Part of a small language model's weights: tied embeddings, a variant of Adam for these matrices.
Each number is 128 + 24 x the weight over its row's rms, rounded and kept within 0 to 255. Layers, rows and columns count from 0. Numbers have three digits each. The size before them is the row's rms in percent of the matrix's.

# layer 2 MLP gate, 768x192, rms 0.0665, rows 240-333, columns 0-47
102:147143070142115121140129126092107108093118137147187122087132154156116112102139077164103132114108096157119124142121130100102128109117095104140104
110:142149130174178080125135096128118152151108135121131126108083133114118118123144112189135117115085137135165136168119141104155119154106116110080148
107:123157133097156109141172136165121128133108120137176122135072091110119144146129098123162141147129147157129125140135094157135122110132084089107131
102:098164151128115087122147113148120120145108133121136096126114107144113130175099128113105122144139144124130136154151150090139137111127087120133113
097:115125108104135170097106145153136131133138149121114154106137097145163105094169145179115107143106108136119142131069126136141164133099113102138140
104:142113111131131159104094126124091126139168146135094111160178128121125096155129160147160161135128120154097134096114131130094133168129112123174123
111:147114118142118123165110089088085135117109144118111148131133138115101133142158155171135113097126138128127121129115125131122144098157120153126097
106:160115120169138128131095138122119075103100136159118179188113130111165173134147091112145112143153169095125132139172087103152141182162133114114119
106:099123161158158103114140117142133165136116122152136111175071136115131099153116105162134139111145133095129114132131111112137159135135115144160136
099:119128159118128119107113094133132088154122114123130126119113111128153125135151136102154076152099153050122146120145113112101146149169129154089172
100:109161108117120124182141112101157122155119110101112122169114135160123097151122128083173127134170102118125082111102154107132130097126088129115087
101:125156133146112148137102136141140147059128093131122131075160135133117155115142086161150120120140114144153090144124112151086121132102109133099161
103:106145135171132121138156141112197129141107160100120130160075099135210142128087121108120161158141150109114140124141112110097087146143136105107149
104:132110148123136121169142089109138132171109140132130181126171159184115132163160125142132126155161147115160124132082120117129136109128139151121115
104:121126106134141149150090145127126138125170106156140185121117153100123118112130074153109138126126133125141145121134138138123159143128110107145159
114:135126138113114117144095117126135144144144114139146138109135142182150091125139180102148139115106109125142117154185124091116115135105104127093107
106:170132134153131113169143107142127119107104114113117092122143113127116165100124148136144148112115135142139135087133108163085179115136104147125183
098:121144151128124120121120128142110103152090098112120150177135153135102112113123215164145193108107139166149131124122115119130150136114117109128104
093:116166191130115143131126117164147109137149115134130126136092162164155118171162119107146117149111132110142130176126146109142116153120128173175129
110:124090152109165164131155195132104122137155187109118145144124111152142117142139120137130130132115097185159175105126156111113123099166102172148100
090:134132114136111127132140118112129145148095126086141124140140120117160140123132081113102173117152140122115158141098141176113110162110141114116136
099:124144136159173147111133102095137167130122079147154147129123089164163127179140130107132111150151143112121136120089128106142116169106114127151120
097:168109133132110119166121153130175120157104107089149140161158158120107174118159115137143143078129116110103163132113127138153137109117121162130061
099:135112130139157102148141109114092107107134140128180183065104126171140114136136099116139143072140135106135161097141118113147111177120133125104151
099:150165151146115116153103161126127117149143113136095139132168217133130105106153169153096133120116147107137155076136107117140144148126159124142147
108:148125112153158123141158140129107129136115128114138145116115129161133110134176134106159125122114136122136159131112105128103160106126136154143155
097:084129111130134081130136157157119124130115144133135144140088124183141124163157109107102120137141105115165131111098154191119139129188150111094133
105:136125132119116091114129136124134121158084183078135093131084114115153126118118117109146119092123129111095098141164113138147140135144162102159128
091:120135138134167123118098152169102131136159121130135140069134143138121142140147119125132110120164104126132129155096153149134150144119099101119124
098:157182179134126148115137159136119117127152140125126136136117161120138120178227095115162141132100120095183134161146128140128168093130152150090109
088:110129118148113098107184165108135088169158131147142143115135119125138122158097153131181051132127141119157132133126128181114127141145170123137137
099:132131094135164116131098067117146101105123130131167120176074120150110099135100127082116131145131180116131117144102150175067124125121162107151132
090:121141125135146104187151146117125139170120173105103079123115135144113089070086104150176156095115121158167086141120119099129141138123120136145114
096:150156114166143094117165154120098150104132155108117095155115125146145089136151106138152077140132167118141120137145136145139097153127117148086124
100:149152133104156123150161154162121082167112171120113123133146113140155156154156069143191148072165130160103076145140170099167145111130142132159161
102:155153143148104123129155148124144143130092172116148133180089130163128165116158124140106151180090128145118135077099134114159133138184116108103112
095:113098110167141107096118131139123136120108117178123177102094198190137097126148151131129110131137170159205120160117128130104128143114119141119127
103:151105113138118128144125132138142120128100130122121179115128156145112184150144120113074122113100120129136126086107121135143154109068068108120129
105:117144145131111203160122130142116128096130092112093099158104145167175122208084127138138121133108141129147120149155152145128140124094113090112135
100:146155091154109132149150132150087131158179125118151119097159138146133125176116111154116116150121110129152126123154125144148158169162092126141110
094:112146134161111145095129133104102123125124141155172137133116104122137135112139130136129122152146120150101101144104113078148122144152108114079133
107:147127119099182120106155141138131174158145143085105128136109105093137146153125147157145097127127121098141113132102130163125121144108121127110136
101:097110087104147133136095105118151117150080141139120114099087120163137166144143185100108138113114112120103105093125100187101122136132118159127131
096:101119162141107135167132104160147147113130107157166129177097169135164123116064152112120134138136144115152132128129106146110125134169092113110119
097:126149164132172107139172118128143105155150141122128084139139094127149113128132112155177135111138152101118099144142112126112112102134103141128108
101:131151119120160081121121152108122141146156146137136099169107118126126179118150149143152167148070124142100139089084132139124133119119108194095145
098:140127159099104120124077146125109138138163119065120137170103131149144138111113149155122106104146150117121108159130135158160128142120168124137106
097:088174109123120158145157144128111134091142112158122128106121077129132133111107121096129116165155142126169096132130124142103140118144093127124141
103:119121156120156140118159132133122142113080135151071109148070122137134175099131164121100106139138153114156113118132092132117105123075115178114145
105:122132134110125120160063101171116130182117135131131110135097097145119150194118099130110117125152168093116130140093093130144182107117143160119166
096:127121149153140134144097130092106131145113157058104108129115121129145111088121164165101142115118146111074095142107139151129052100127138112134125
106:131153157128146112118145124146112154097113099169117123153120174148129114101131135108111132117169148130155165089194109121144111098087143122151168
100:119126141125119134118113130142126094150170130116136114117126100115130102144127107138125146093114125154144151093133137110145142108134099121186103
106:137155129172128141163140109141113113137130131076146093144120158123171177117107097122140127074109127132136106137114163149095166117143102102147145
098:125133126084097111152113166172123168111152120106112113145093165075151146111089102118134113113135106136140136145163164170082155071157141105107163
091:172112114154122102134125133144107158122148137139156125131155173179121087105142151152083182096168132119108188117142144116149069084112127133108089
101:183118139102146085133108136145118162157110113150151073143120156158105146119191147136106132100143145128132128133124108175109109120132165130079122
092:151155102111146116115122116133098128147116121126163099140103149114156121121101119107115170138133133129116095062155140151103101093137130120169113
094:106169157107120076122117098121084127182136157135159138156109102147126155149124119120089121119089135143142110137145136087128142158121136145083118
091:127139153133154128134135130153110090105123115181133147110117112091109147135141155114149106104096117085148177115124131120080110154168086136124106
094:145116103072128136143158148152119136130148149134128125150141154132122172147100144147117135123095136122116112144155148098144162076121128106067125
090:097100160148094090124129155145084115130095115114138151130177181181171142158167111093132116130122155128136140130133131172115157117144141173120117
100:174104089115120100155150119168116162110136147165112146131125063155127127131152125107158095148153135111134134150133151120141125099122107096111112
089:115142174170125123117153130095122112175135116146126114081119134143132128123120161119182100141134144127099114168115149161122141141142112130131152
094:125119114105111138147184146140132123142133114106146121139117135114136133068102144121086112105134096116165149138097168125148166159147110091134157
098:137144096155080123114152154100118124166122077120087144148114191122152108145123077106104174105071122163107137098102110173129129159140159138141113
104:154132143155113149136130150114101125096144090122129145118095143100134123136132107164113163152104105105147155153124158127159135114103140122137142
095:157156141124130119171125104134110116128147141112127123152106177156151117145120117143125121129085123120120141101132100146134116129091098170138193
114:126124145121114153147133130122128108135130145145115104169097124172150139159140122117181145148155128113168143100143163149079160151083130136105145
097:100171124135161118140106135147101098114126157132189088111111133183094140112069090122108096122106106070075148124157154121161141139132126113131069
100:101169130089127113157124151139116128137132136135145149130107141164141147107151141128114080108116100143098114133147080146112150146120100144129145
112:181131173137138103125135130123137122149109113120111083136117161117152136163172160088135155113175102131127103082139137137145137147103085121156142
101:142151135151099112139148149075155104108131079144167094156138158165127116130131126106129121114071091138096108171146105072104114146115096094146104
104:153153126144123156107148136165129136118107144114106156108165123180181165137131120078127145093146081157142152146114144144108147148104143150145116
106:087191147188137134168145153138070130140129108159120128143119144166148113169127131106129113102131109129086150141156119106164121173065135146115124
102:128163168123126104136104149149123163178150141189136147123144138150097157151146131107100109106112162144110173133162142109145140164131099134173102
104:128129129126123132185136120145122122130155160120141114138136142132130135181114124157120092123093112076113138166142124130171097135103111104181137
104:139124145101132131112128113137123099142106118127130122104123157153157120128137162135098067138135161135142149160141128148093098135129131122149161
098:120132147106111102144149093106113109104133095160110115138136117173126138103125140135147107100098124176164149087125128119118176131111092158164125
105:135163165105133103139146127142150127143143130159140125146144124171156122124128104144143133137131125125177109143112114118149138095155125131132156
097:160129122116149146137118124124132150109136094093106171146116165110159163161116100118121124099137149099125131197134106153091162134118140100124138
103:105088157112094148179135165151106144123124098089117152118114123114171205114102119130131099147152147130135111121100136150144166129163144133137082
094:143127138123116127122134136093105165110079148155142130132105096124132117103128111108108109101124132097123148119187113148102114133141127126107120
097:160100152110143156136078115152154120106138149153181120176113144167127126145115150136132109117091126119121176118134126100080114130124119136103127
103:159139165116174127135104114113099137071113119120119078149096147077127132145120133174135143098109142089148142153140143160144126121096145115136149
104:084161162106154141152111118097107144103083113158161104117123172142133102149173170131130135112107135149112109101136122158126144128111088158120085
104:145125163123106117147161113129106096117124113130179107108133139160129150110116096170130112101116127109126134117127093144116132145124140095180121
095:113147199146127150153162109107172113170124124114137173096109124116094120138100096096152137135102146111139112113132151121146132133134107134142142
093:152127146190142102117126123145136122118096107125181138152131111177127084130173109088095139129125185141140102117106127117119097127126167151142116
098:142148140160123131086134078132139128101131167151120110151141122142108129101137120144114142141136130097108157096148188120130163116137138151149109
095:125153149131195121166154150129137126150109095093195081146145136119128140173151086121130112104144101114146125126156129163160126118135148088168133
094:159157108127139131101127120078153124149124130126077115162159111127140147123154118135151099137157152151106115159109157134086094105143120112141181
100:112125112136145125146140116124129158096126129153145177126096194157148077129138126112138131152102154139154127140138115128128177115130151095166127
095:069120110143112149154132164097143122114151122135143159129104144124149152181130105125155122152122154131118115135144103145131127104133107089158119
# layer 2 MLP up, 768x192, rms 0.0641, rows 240-333, columns 0-47
103:135129169131146202116112086089132099127109158160189120177103137118105115111120167120142135131094100109125138138084145129152143095109133141169155
112:129118122131134137125086137166115078107144169115132105159156100107168152104153110118137127159095131146108102130137119132126120104144135114172085
103:129114102163130124140152144114123150142117140168134106116115118089130153104097130119101142127116087137102131163131136129092143173118136090157155
100:147119128129131150090078179125144105131134155170138157129152087121122124083136124086129166115147117148112137145101131125112122130119141114121106
097:113141118088143139150087156113119129118117134161131089155137124103102156059091126135087153092150069139122128132121116145151129113173137134104135
105:142143110118120088147126118155116178102126154125162164097153102149152124156123099138128153107142194126105178042110092146104130111111111128158122
109:106142093134108099141136103134075114125092096141136134133153123134104125135154120106108158072119105139138132153116093147149162131158111139122158
109:144142124123103125169167092135150126155096162126104087139145111110140070148093133126148162149114116128134128177152153103135096139126112087119123
095:125141130151150126128114149119117143140131152120111079113152142122113167149187132108132082100151157138102162129099126116134085136084165163147180
100:119146149079091116084122131129136115141104143099111101097108168145152133091110119117071109136119109130155156156143103158158156103093133140138136
104:132135113131140169132117132152106109136116131095136077078125068129101105137138140118120160140103103118120128134123120086124120152146142128143088
098:170171155092181159113141129141113166133155098136125132122121134119126186144121098084161129130136118087147135138097137086100091107150138111153121
102:131120132126144120089110119134117118110168110140100163122125143154142146145129188120179074128099103145138166169123099105130119116141159114097105
103:125132114107150161167089130088119113098138130125137117133131139105093135134167139141126121155124120160074105105136103090133142117122090125166111
099:143132097145061115132111106117122082087119118150152101114112118129139136161154139160128142090107157163112126163127128164114166107147080109137141
109:127120148122112132162134098089143183199151107102132154144142108115124137120122117153140138164075174167127133121144183131108113136133120127158135
106:151106125129147131171149118153069151146127187124081147118149125063103098084124126133122139105164132180150109108121130087126177149148124095149120
095:138128095139156125123119122119127089132149118111130165126105105117161080122168139110095125152129144130086083129127115123147153141132132134106171
093:139101153152126173109102129140139118163108121137093175079085169121174118108103126112141110145137140170171180122108109146138154130102116127134112
103:141120095102107149114114103120155149108088123141132131119139149111132110123134076106125108104125091099117128130090091144158150120128137128158143
088:072127151130115164118186103101130146192101140134110126142147113109086126118151155173174111117125096155118100124096152139119117140136140126102102
098:143148130101125063138146125128120128106133134130136124131129123139125126143123137123141142085120152133118133122162165117151171157126128102084098
097:149134089143122124127156146123113138099138163153113137098099117115146124140127117140126093158145143105120127147155187176069139156124135103143138
103:117090170109095151120131168133160112113142105089124109130142143118152152138174154121119121141213058122159133096113126151110123144160130155130098
099:096162111169122092113150135142133070157157108070100154137158160123136121134109132122158156134165085113147117145110149131112108130113132111140141
106:144121104107128132142158138144119151111113146113129145120122099108115112135179143082152119125129142140121147165100125101078131110082168108131171
098:101108100111126126160126117145126164132137103099139117121121140159101163152163125118110107066116098114132153118141193137125157124137112116092106
102:124164128158152114105122092118107115199136174129149107160130145108148149119144125155103138123156140098094114067146142096148161098122107146152147
093:097078107141124094076131145117149110135121120123094133180127111133125154166117139144147112143122123094073112136153091162107149127148140091128157
096:127113130121135119122096109121147110119092113099093166152128130143132108121104104140099113168145112121101160088070074131122140186108124076137139
091:111125133104158123127166093095117126077094148106123145149135127125128100160110138136140141114080146107138146104143103087129140122121107138133131
100:112073159110089148130113147069157151132148111139174153132113133125130141136126092128093099139124105121127112089135132115158144136106085174100116
090:136133111136114090134140121166093104105088154112134151109126124134110141111093148137103118165095096119152145144116123126103080149105107125104144
092:119134140141099092101128123124117129107139119111116145100136137132126129125158151114130104158158117109093125142088119109171098107198120129095117
105:098143137141122166104094070121133141142130087114129147085171103112121121126116153111141114175124141107113105130135127135138103149162101096159134
100:154109134118120158128142125078103138090105125084106132096125140148130171120088108144132093127114113130117107133120162122094114120149160103080164
101:165176134144113107173155128156176128148147098119140136117116148097164086179121125138139102136105114131114117100152098167129104112111093107145134
107:102096118133132131124123152085115161114099155129122144122143149127122123158113146114105150153106145154062074169119174114154144125116121083144150
110:100105124114160107124149155174139156128130102104158142126131114175128067090089148133132132165105149148136105115122142162065141133111191089111145
099:165128139129128114112157141148133116144113141091141128118148134140101172163119127119148072145118119135129141115119087100087119158135147081140094
095:092137128123168146141117097144165135141096164135119145119098179124081095190133149097180160101106165072148111112137126162106175161103140096170110
107:193119124162102114106142122117158152113125119140166161118095133129108151063135091120153151126107136121128132140125152069120123107146160111140109
102:077120071089140136101100146086119108112117117155091129111126105149128115136128122140129105162123123144146088085097122162108190147160131106125147
093:116165126179122135156165123118138145109093139182092129077153118132128150114140147113114100103129113125146167134130074131119102084137105151066129
098:126103113159153110109130099092105096127126122168110137135124156092158172120123147122106120118139107118143165108169129118136102145112160151148138
102:121152099113146169161107096125140133145122160076111177142146132109108078174127112105099115067117123139119141124110115083143154127147120079121132
098:120136079135159132113133138161100111154082128128089131075145123131188123107132114109115196084074135156173109171138146133105160140132114153131133
099:100136142129131140124161120107169116133048144140118193141121130142096104158105098112140124121144119098132097159127140111163138096100120121094166
101:095165116157126119115130133136111105120163108085129130133113094127089137152139138123122148077117152134153133133103098129129129117138108122164163
104:154113103131130166146137119129152098149145123117147132106121117144110113171139114122163121139134107118184146113129135117177126136099176145147118
096:126110101128139122140124115104178118124111145122127106163150105146103115142118132120119128169131111126137141143124120151089134120148110141143134
105:133138140105118112095149149165131131131138121129113121105155131113114095112144103166128110108110172176113101128147127132157138095145096127124142
099:104098119141081159111141120162080132118117123139148116125154141104095140123142158135060116143102116081090140131111137134130149123155170126146122
107:159119132148090140148137126110151155145129103132091147114131145155100097119093187124164064123135091086145132150118166106135168137132149149124125
101:133140131165112142127144148137149148169101129151149161085178136087127127130146182133119146094122160123106092139115106076125105106088165132150104
096:119132087103160120157115162142139158165186140119153138138142113107147161110174113123108109147161147144071113097117121125158123145102112122116129
102:109123116100123112132149147151152111155149113111111142139125133139084088106131088107105106155092122171155153117119159120192125092142131124145134
092:077127098135136129119135089154140165137108121120112100116177143143099180125158094101118129133121118109135164102096111154082169097123130150112185
094:161097098149112152084168149135131147102166140093091144126135125131111134135118153137113153104117178167100146126107105130173157137119103149162124
093:087090097152153123129129108119088066135132155151128120098061114136143171148134136086152106106081105136147144110158118122124106091110136140121100
095:144108133128134117150126142149119149130084124121131135099137143130129116102106150175147103105104125164169120132170079091139130143118127100076115
093:089150133129173077133127119132200166105119101100152111101130110126118110142148101138126115082113146132118109109133163142130076161092110172105156
101:110107126172114084119125113172122127149124128151160123123141111141107125117102101102147141159131131146097143142104128126100109093108115126110120
090:119114159115128106138114146129140110134133094133158123154173147098166150130201126126100140085138132144100165114069118117146096132117099167114129
093:134136164120109195111104117135123139125083166147133158117126094141109103131139105129119155131142119137100120110116108138134165114104165139131142
102:092157113116125106139131104156144125215079115138117110119092105126118124146114118162128099140134136117142110127088150129142124150140094125132102
102:121168054132121140096178106148150103145176175149159138100124126119134111114164138155102143119158126147179124115158099098136152129146153120153100
097:126128128124181136096076138131121112111148102128122106144117121174162130123131111142070144089130131131143102144148136123136096156170108113097125
112:104142135162162140139085079166148133170111143137155120075140178120149093112122131141137148137103110159171162088138159132118120147117105158151124
093:160132148137141104125094159106166146101070120120162181100109140128105133093109109107142106095113105123147113122120164114136125125163115101149151
098:158120107129145170140135107120125124158159119141155105129108141130149114127120125157144065104104147131084161139123106123128154085108106145123108
109:122120103113149157123104115129127100130138170195146185115087103166109120075125116176089100125122109103133150128115117102141109108127181130125142
100:141097114159148142101112159117164141112127081132108142091129127118116134149142093191123174168095138141092181126112118124104118122103117168155120
106:109130117108120119121132173140115153124130129107113135151135119144102120086172125129100116122151118110112136081143125135071157154178165143162123
103:119129143134130132104103113103188100126128120115123135114128129143109145130149127118116140128129133134165090066111052130109100118129131102120099
103:134112154137124097141133127120102133164138146140119112144109140129101175158180131159142132151120121112147109129156163119138120144130124169159121
105:109150151143126168145123140131144120120113124110136173086121114133116121149094117145097093147162132107158118120170121123137134125089089100119126
103:137110089160121114094182164115077120152127167125132139111176134119124108131110105107148124137121136117087088160117171111110110105121115099183135
097:124130139147088118155109152152151100141135126113146077133152145107135120098145181101138164130154142086160155091103152159163133134111108101134097
102:091156100180144140118147134110086116136119167118109114140139131106089142126135135100113134092159096157114136161103117095115131151088135110149128
100:106088152124112106134149187133124123124135098127110134107085143111103137110120125168112134157115120088155124145102128117098101131094108078118179
103:160136134086108090115124112103103128128090143134146120146144126152087152139119077056133144095110119090144118079168123104128101140090142147127129
097:159127125167165133109130104137176136136126112126148136101135167110102082135142127183119110136114131087164101128141184125123087154079191137134150
098:104106112128129121132139101152173153146136120159137158091092129097078153154139128136116098134098119118135132122110138122113124142106125178119111
101:174149082116103116167138139173132146145152169144120149141156083132129143109147123116065120145112130126144124151134142101152123160124176119161107
103:125144124131146173100126150148132129164156103103170132141139113138135106108133114162152125145144143127117153094110128116109171169140152099116180
102:115138174146069091131098100116148117119098132145130127099092169131115168111106100134122103120151077120138150118118132162125074137125109147142155
096:144119157145118152141130119140131089145154103122143131157154145121053135104146106099127162111111119111148148077138112143161194152082124127127093
094:158145146163098098122108122123128124165146112166140130135148130102090143114137131107138131153165131117150104108139147112105119146139138116102123
099:184179084115098161136112150152140178141120099079127147147118119122135073117163123132150142151114123143141130160151076149175125096150157111144097
098:145080127129160127144153106148130107114105123140111149139174136148156150137133149119157146135158114112084131079171140127109146123188146089109129
095:128096095095091158138144137126091151142134164122163159155112111132109171113104097164137102116144115145130082129138097130153152136160151113117117
103:091121141139113116150143119169131137128119156162115131110139144108084137162129141106178147117110123070157125124137128138088142092100119117151152
100:150142104100104140110128124151067105132151131086155099111155124153122109135137139148136122087138162141128130177126148128132159134135128136108136
# layer 2 MLP down (transposed), 768x192, rms 0.0588, rows 240-333, columns 0-47
104:129115152147152166100116152102166149157149099131148143109155090152112161155074086154133125145094120135131134094125170112115143127173148118136177
107:113135158080145157090100086138154094116150104142133122159151126164140135159131105128111130135155129156105124119132085176148116115117130142106099
099:116146141158136135190129155091122133134087107153138133122108114139101125115173092115125128074131152103094154157104128114087129198118128126131180
101:135128134133145122119122143102129129119151129151068093118146137139154157091130102149142174131112115125103117092132101154083121160116147086112114
099:106126138104157147167133104138112113121124115149102111129162150180126105151120096111177128150153136119111143096136112115152136201118159101119147
103:119181123128073153104118164119109118155144132123173117154124111110106124131082129158109160175140140122127099131120085168117173156121145123123096
106:132148089111124139159142102120120104128131108108168119106130131126126162113146136141153135121127148116111136141118148145105117096138147103122120
105:124127135128139127110132068124145140156187159137143132110133128108135094105124150111167097150103092158129148108120134143139123140117173108130101
098:146127144155158098087090107120109165108139143168085078116150148125154172128114147110130137132123129141169131137092125124098121161118167135130142
100:121127101096163108132121125105118159141160147094134120183139135120160093128143115122136124105070131162110138121109102187148143112128136128126114
104:161145129126132085129131113122134170155131089136143131127112107111162090097122139131130154148148156119100124154108130168147069118090143100115164
101:107152154107127095139101111163075084170117153104123081111117139139134091121132126177097130152144117114129125134129112116111144155130077137105093
104:145098111163108168128082118111110144112115141107153160120112151142113169152134153145106093118120105109088182166121165132175124175097146103123146
105:076169144135128144100136152071151146113142129147134171145143143130118151124131171122107142146145164160155117153118137114127152156139151105180172
101:142129141125130150074172131085118110121120110142147130154096127109157146134143116118122122149138122128114132123105134156132149096104112144166130
113:103121133141155144136163140182109154163131115117167114170125149144084104123116132143122095100106152096148128117110133136127120108143161141144147
107:099092090097159143093138123134096110155084185143115110141114130072118105137123142140165132112144085111095131126171101080147116107131091133141126
095:116117124101147111170128094178149131096126129173098121143106157144115118142104141136122119143184129164128124149119163135157134142096174102154125
098:098085137143175151146161117133116097120094137097170145109098134165161146159094095142155156129128134138164139147086139121133134068124128153133095
101:134170133143116126125109102111121097141110156156131129088124126187102153153120079150123106129147152106114114136117105143146126170121138166140122
088:119168145149078116098144114125082064129143091124135135099130115151126117152136131124080128094140068144110118131120104144116129180132114104106122
095:126176164175124122126100127140125098149158111119130119132105106173118148122139070117141101118122105074119151099134111106089116172130083151096099
100:129142135148128120093102117111127134128129113161132110131109133152135102114105089146080138166142140125126130103146166154111153167151131064093143
104:140151188140149130129127067146150110152103122117181146086106133162109064146115113140128165103164164090118166152161125115167101147118146142106125
102:052126143123145133111127120175088168125184105106172192167115122138121137104164166137108153110151111175136095124083096132154143119144164092138110
107:157111115131138125105160165101150112106158169140146147115137107123102122115104163083184154123117123094141115132098153116118130096127113111116171
093:113104099118131138135124147134158141123154139132131134129151137106122118142148163121145132135133088132157159130145129134140083054171146088112139
101:120173123101108119131163124121118141121142159105118094113118143137181134130129141079137120113155133108122121148165102136141067161126139112148120
098:078082119109128110128118149169158125149126118129106151164107096114165168122139140134123083121154133074097163121143071154118149120141164103133111
085:137142103100136140140181124129124169145131089136117138113121136153161141121110102124184124117143111136141129102140152140099150197130123168086153
091:122120108099088108115131140096133098089108127159158119128107114120139160143121171163155143127102125143132147165113121114138154065136161096147139
103:092142112121084129159082131144148125169121175094121102128138123121122120116167134107114107121112119095129133144127111166133133132109131131105149
092:123114135131150103113123095128136082097126116117128135165129178141144163116131139165143129123115090095119113127140150173113158211148101181091173
094:068128117169119117143132106148158161161156116140157122096060092069151137166148160118107087124165100103161141111135132118108088086112122075137152
088:125164140168123110098138111101108116156128104158156124128120136124127129116135135100085102150139153137151138136133138166099140171138118109125129
101:138101091151177133151094106183140097110121135114118120101146132137140082136104150087140088127166099125173101102102117141071131114099129146093191
100:091102133139132124109060123104132091108143149111119100101123137134128143146135129162135084103137152107135166135134154151110170164145101123157122
108:074090111189120138118094149117112110150125137161122103093120109126146068116153107126111119143152191111149147181124155129138128119136163101088148
108:136089153139165093113142127140119143120106139093106114123138132167139117081123114140147105099097095145114148175126136125125119151139153123130115
093:149160158110089112156151146155153124142115130089091132134134113123150128136123138103143101127128097135123175083129136106130142147138111105147123
095:115148134149122127068136133117102116095097157115133132133101100113130176099108130108156156128118089113126119097140128109117123140093157114090122
106:115126094146102134097129135142172148135117138092147135098128154128095117136109110147123123159125131147091133118129100089111112158167143159125094
100:101106142114117116087105160145148143103101089137081155105174148100117126135106104175127143156106135143139139142116122107123122053159103127129147
099:103113152155106168139161124154169138089142149130120091098145131117120142130114140148216087159118122129158149138112108150120095115135145119127115
099:121135127082127119096145117088117128121194164117122113099127090091139103131118144126137104096116100098135155134126150155133134124125130125165110
107:156149142152130128129132145136126133136138091132179104142172155165117134146131115090150133089135146111138136156127113125127143125093126103140141
098:127119122134125126189150171153073149141119099128150125112190110157149115136138132161158167102112125146146124148109098110130134163129112114103138
102:122141123147130170105156096120161145114124119136169134139143123133088132149109103081159159143144118155164122158129119161129101094170093130090164
102:127189110124180161133123114139137131131122156114134131152109121145124150124120122126126148163134154101132104111108103160125106178166132124094115
103:130118110136109124089129109132144123165120135104193155122162151133095111154155165102129156138142112146175165125178152147135140170143150120144113
100:150105122154119116143094139150138156139124125145090131085103102148155132121089128153166127121091142110114140156156070065173118202157147120110148
106:085151133141107144072117116128117165109118114147141115125133148120145113125137097132142106110138151128109173119117109144125074109159114126150167
101:109113135126071154163166119131110126124129119164135149118115101113157120159150116145153142097117123080094196117101144120174164161127148117137121
106:104130122114109107142114134118099157099112107127112178120124153116094102140157162116130106120114077119120094127117119119150138146108114111096063
099:115160143170134144122110116099116072142135133111149124141161099196115143159124119133140114107110172104157136123123157120156166184114129127121125
096:173109119158114159183144119150168120121143148154123145099133144145125135134130130126114142142154122132101135129145122101136091147064128146100125
102:104135118111152146085145127130088152099109150133132072138138153132122130090149107121117154179141113111116131128145110160146140125110120127151131
095:125155106130111113076167112100158157101128139149101130092115147182097154179116129132088071152109136137122093160136144095104131040102135127104122
091:116131115124097136135132121178148157150163096096128093109158088127146106155103130103102187089149201134146141140109164136125116107144119181140143
089:107117131132121145170112146097143094133105153123169143122107082135100171142162120085197150102098128098147111154089169165118135103123152113120125
096:129135121160131132165143160133087151181135115127134104150107152149127142153110115140090138112106097166131116146117143142124193114150095107157126
097:152153102152134143103105151106127132114164084072118152120120158152089096163101134127139128147116121098107108089102127154109142130152115161116189
102:154116128169101117124178146126167102101148102160143153167106091120111150132111110130128147128174138112132145188129166127139148068104148117105130
094:129102180133133105112132132117102137177131163170129134090121134096098156168124160164156101128085096109134135125093138129132112088081152117149101
097:140083161100132115147101119113139089122126146130155145115104151122095093139098137137154113149130192063123175114142104143132111145096128134136096
101:146148159109137114104161109082130103109112134120112104156094134124124103148114124130146155119158158110113100106113118140103134080110116103148148
105:129169146127132104134177158191152106111092120103148145125103120125116128141086115126153091108094136126139130121124147129076140170160100133103148
099:145128138132161116100122120155125091094155082120115135180117123170163116109099117158072110118126123123124135142125099131135114192148076131115112
110:095158137134177099154108092090133163113097105119149154114139128097126144118159154168149112124084110135159122082140165113142102130102091132129137
094:085117091119106117132071119172143088120134112117141093135134133130157130103143105154112132109108143102148192115095136144099118124126148133165086
102:105149115102123133136107143121097124121096138134143158114122126171155125138162179109111151095090196142135125096112142132152116107167146128137093
100:132140140157177131121101117113097106114144130118125113130093127116116120110147112187087133114096139117097110137133090119137104132116121176110146
102:129146154168171159077113120111116089140120158121133073121135138111113135089118085127112124151118118113145130143135168094108154145113126109156135
107:103146116128114123164134154139134142135137141103113110190134154149106132074150133119134126108136173093167105089158126137072099157139141144142076
105:099163148170134126164120102175118105127117102097146155086121167197122203132114152095123117100165135108101108129130123112120117213106134161100121
103:146128160135122137116112098089095154101078142178131112115115130137110108108141092137148119145166169133105103102105104115187120100110139137138098
106:148108109128120104142164154104134108121165103101113163103131141143128148183099118131097147170128146149108125101125103147147137117163123104143153
104:139070121140095125156158140091136148113140107124111120095155087128137151088142114110106143114132133090090116108119136155129160110122127087131083
099:112099137155081151106137122152096138123134114130139101074123113153149097097118144102100156133133151100165109099087154133126151168109126158128121
096:178071104139129153093123159109117136131142136138135155122165108149089126135145160120113126121131091142105142146120111125112115187102145104132121
101:127102117125141152139145137144124147119116097185163158137098149167118139086137110177098093149137141145107100127092112133107111094103109109125117
105:138141117092079126146132096149136134137140108158134136110113139165126142115111092103100121120112147110131100125162141114116119115131136136136107
100:145123092136166140142116109134165114142096108130107139119130128115133159134146165182084142140117142073109137062139124145115116092117143144150109
099:131127095112105126150153105116136147134127107158116179151171115120147144150132166120104135107106112154137136116153135113102120159139125123136139
095:116107137146112069098165109137132096165126080137102155163152169165148125104176143143072115130169119180141114088117125137128099086137140127139115
104:145141124140149151114104132099142139151153117097134105119101120145133161096130096161091104139151142122175139119133179148132125190124108135103144
105:148153149112125070144058152155126096149119133114119140145127158165172135145119120182171105136133113076107125105096162128153136193098119136141128
098:136155171156160095116131066162152182158139127164157142146139149117148159122135147147127173142089120121128112125112158125105163139100130113144111
091:164154115114160107127152111131139159093157093147152135174164085110131115125141109142103123127100101129111106087111183103114128152152104124170127
102:189143161124115125132126155142169161122150127115159129125124146141162139122146143126118141129129097120119125169158109121050105167114136100145089
101:098106092090130099195224150123140095097102118145137111145148136149123123148109064144137108123128112116103170102140101090130121115140169072154138
099:141143091084140126145137112125189125122133119081125112130100109154142112092121105081159142165130122100104136106113118109087116160086083168116177
102:124137102149138091073135165157099137105144090163131114150085116184127163115154122184106145120109127095139111104110148152114101166147149105174125
097:112109149134084108057119149128111130120110139136167153125135120154126113095158132154106106145166128146134128158071113119159144128105143118119128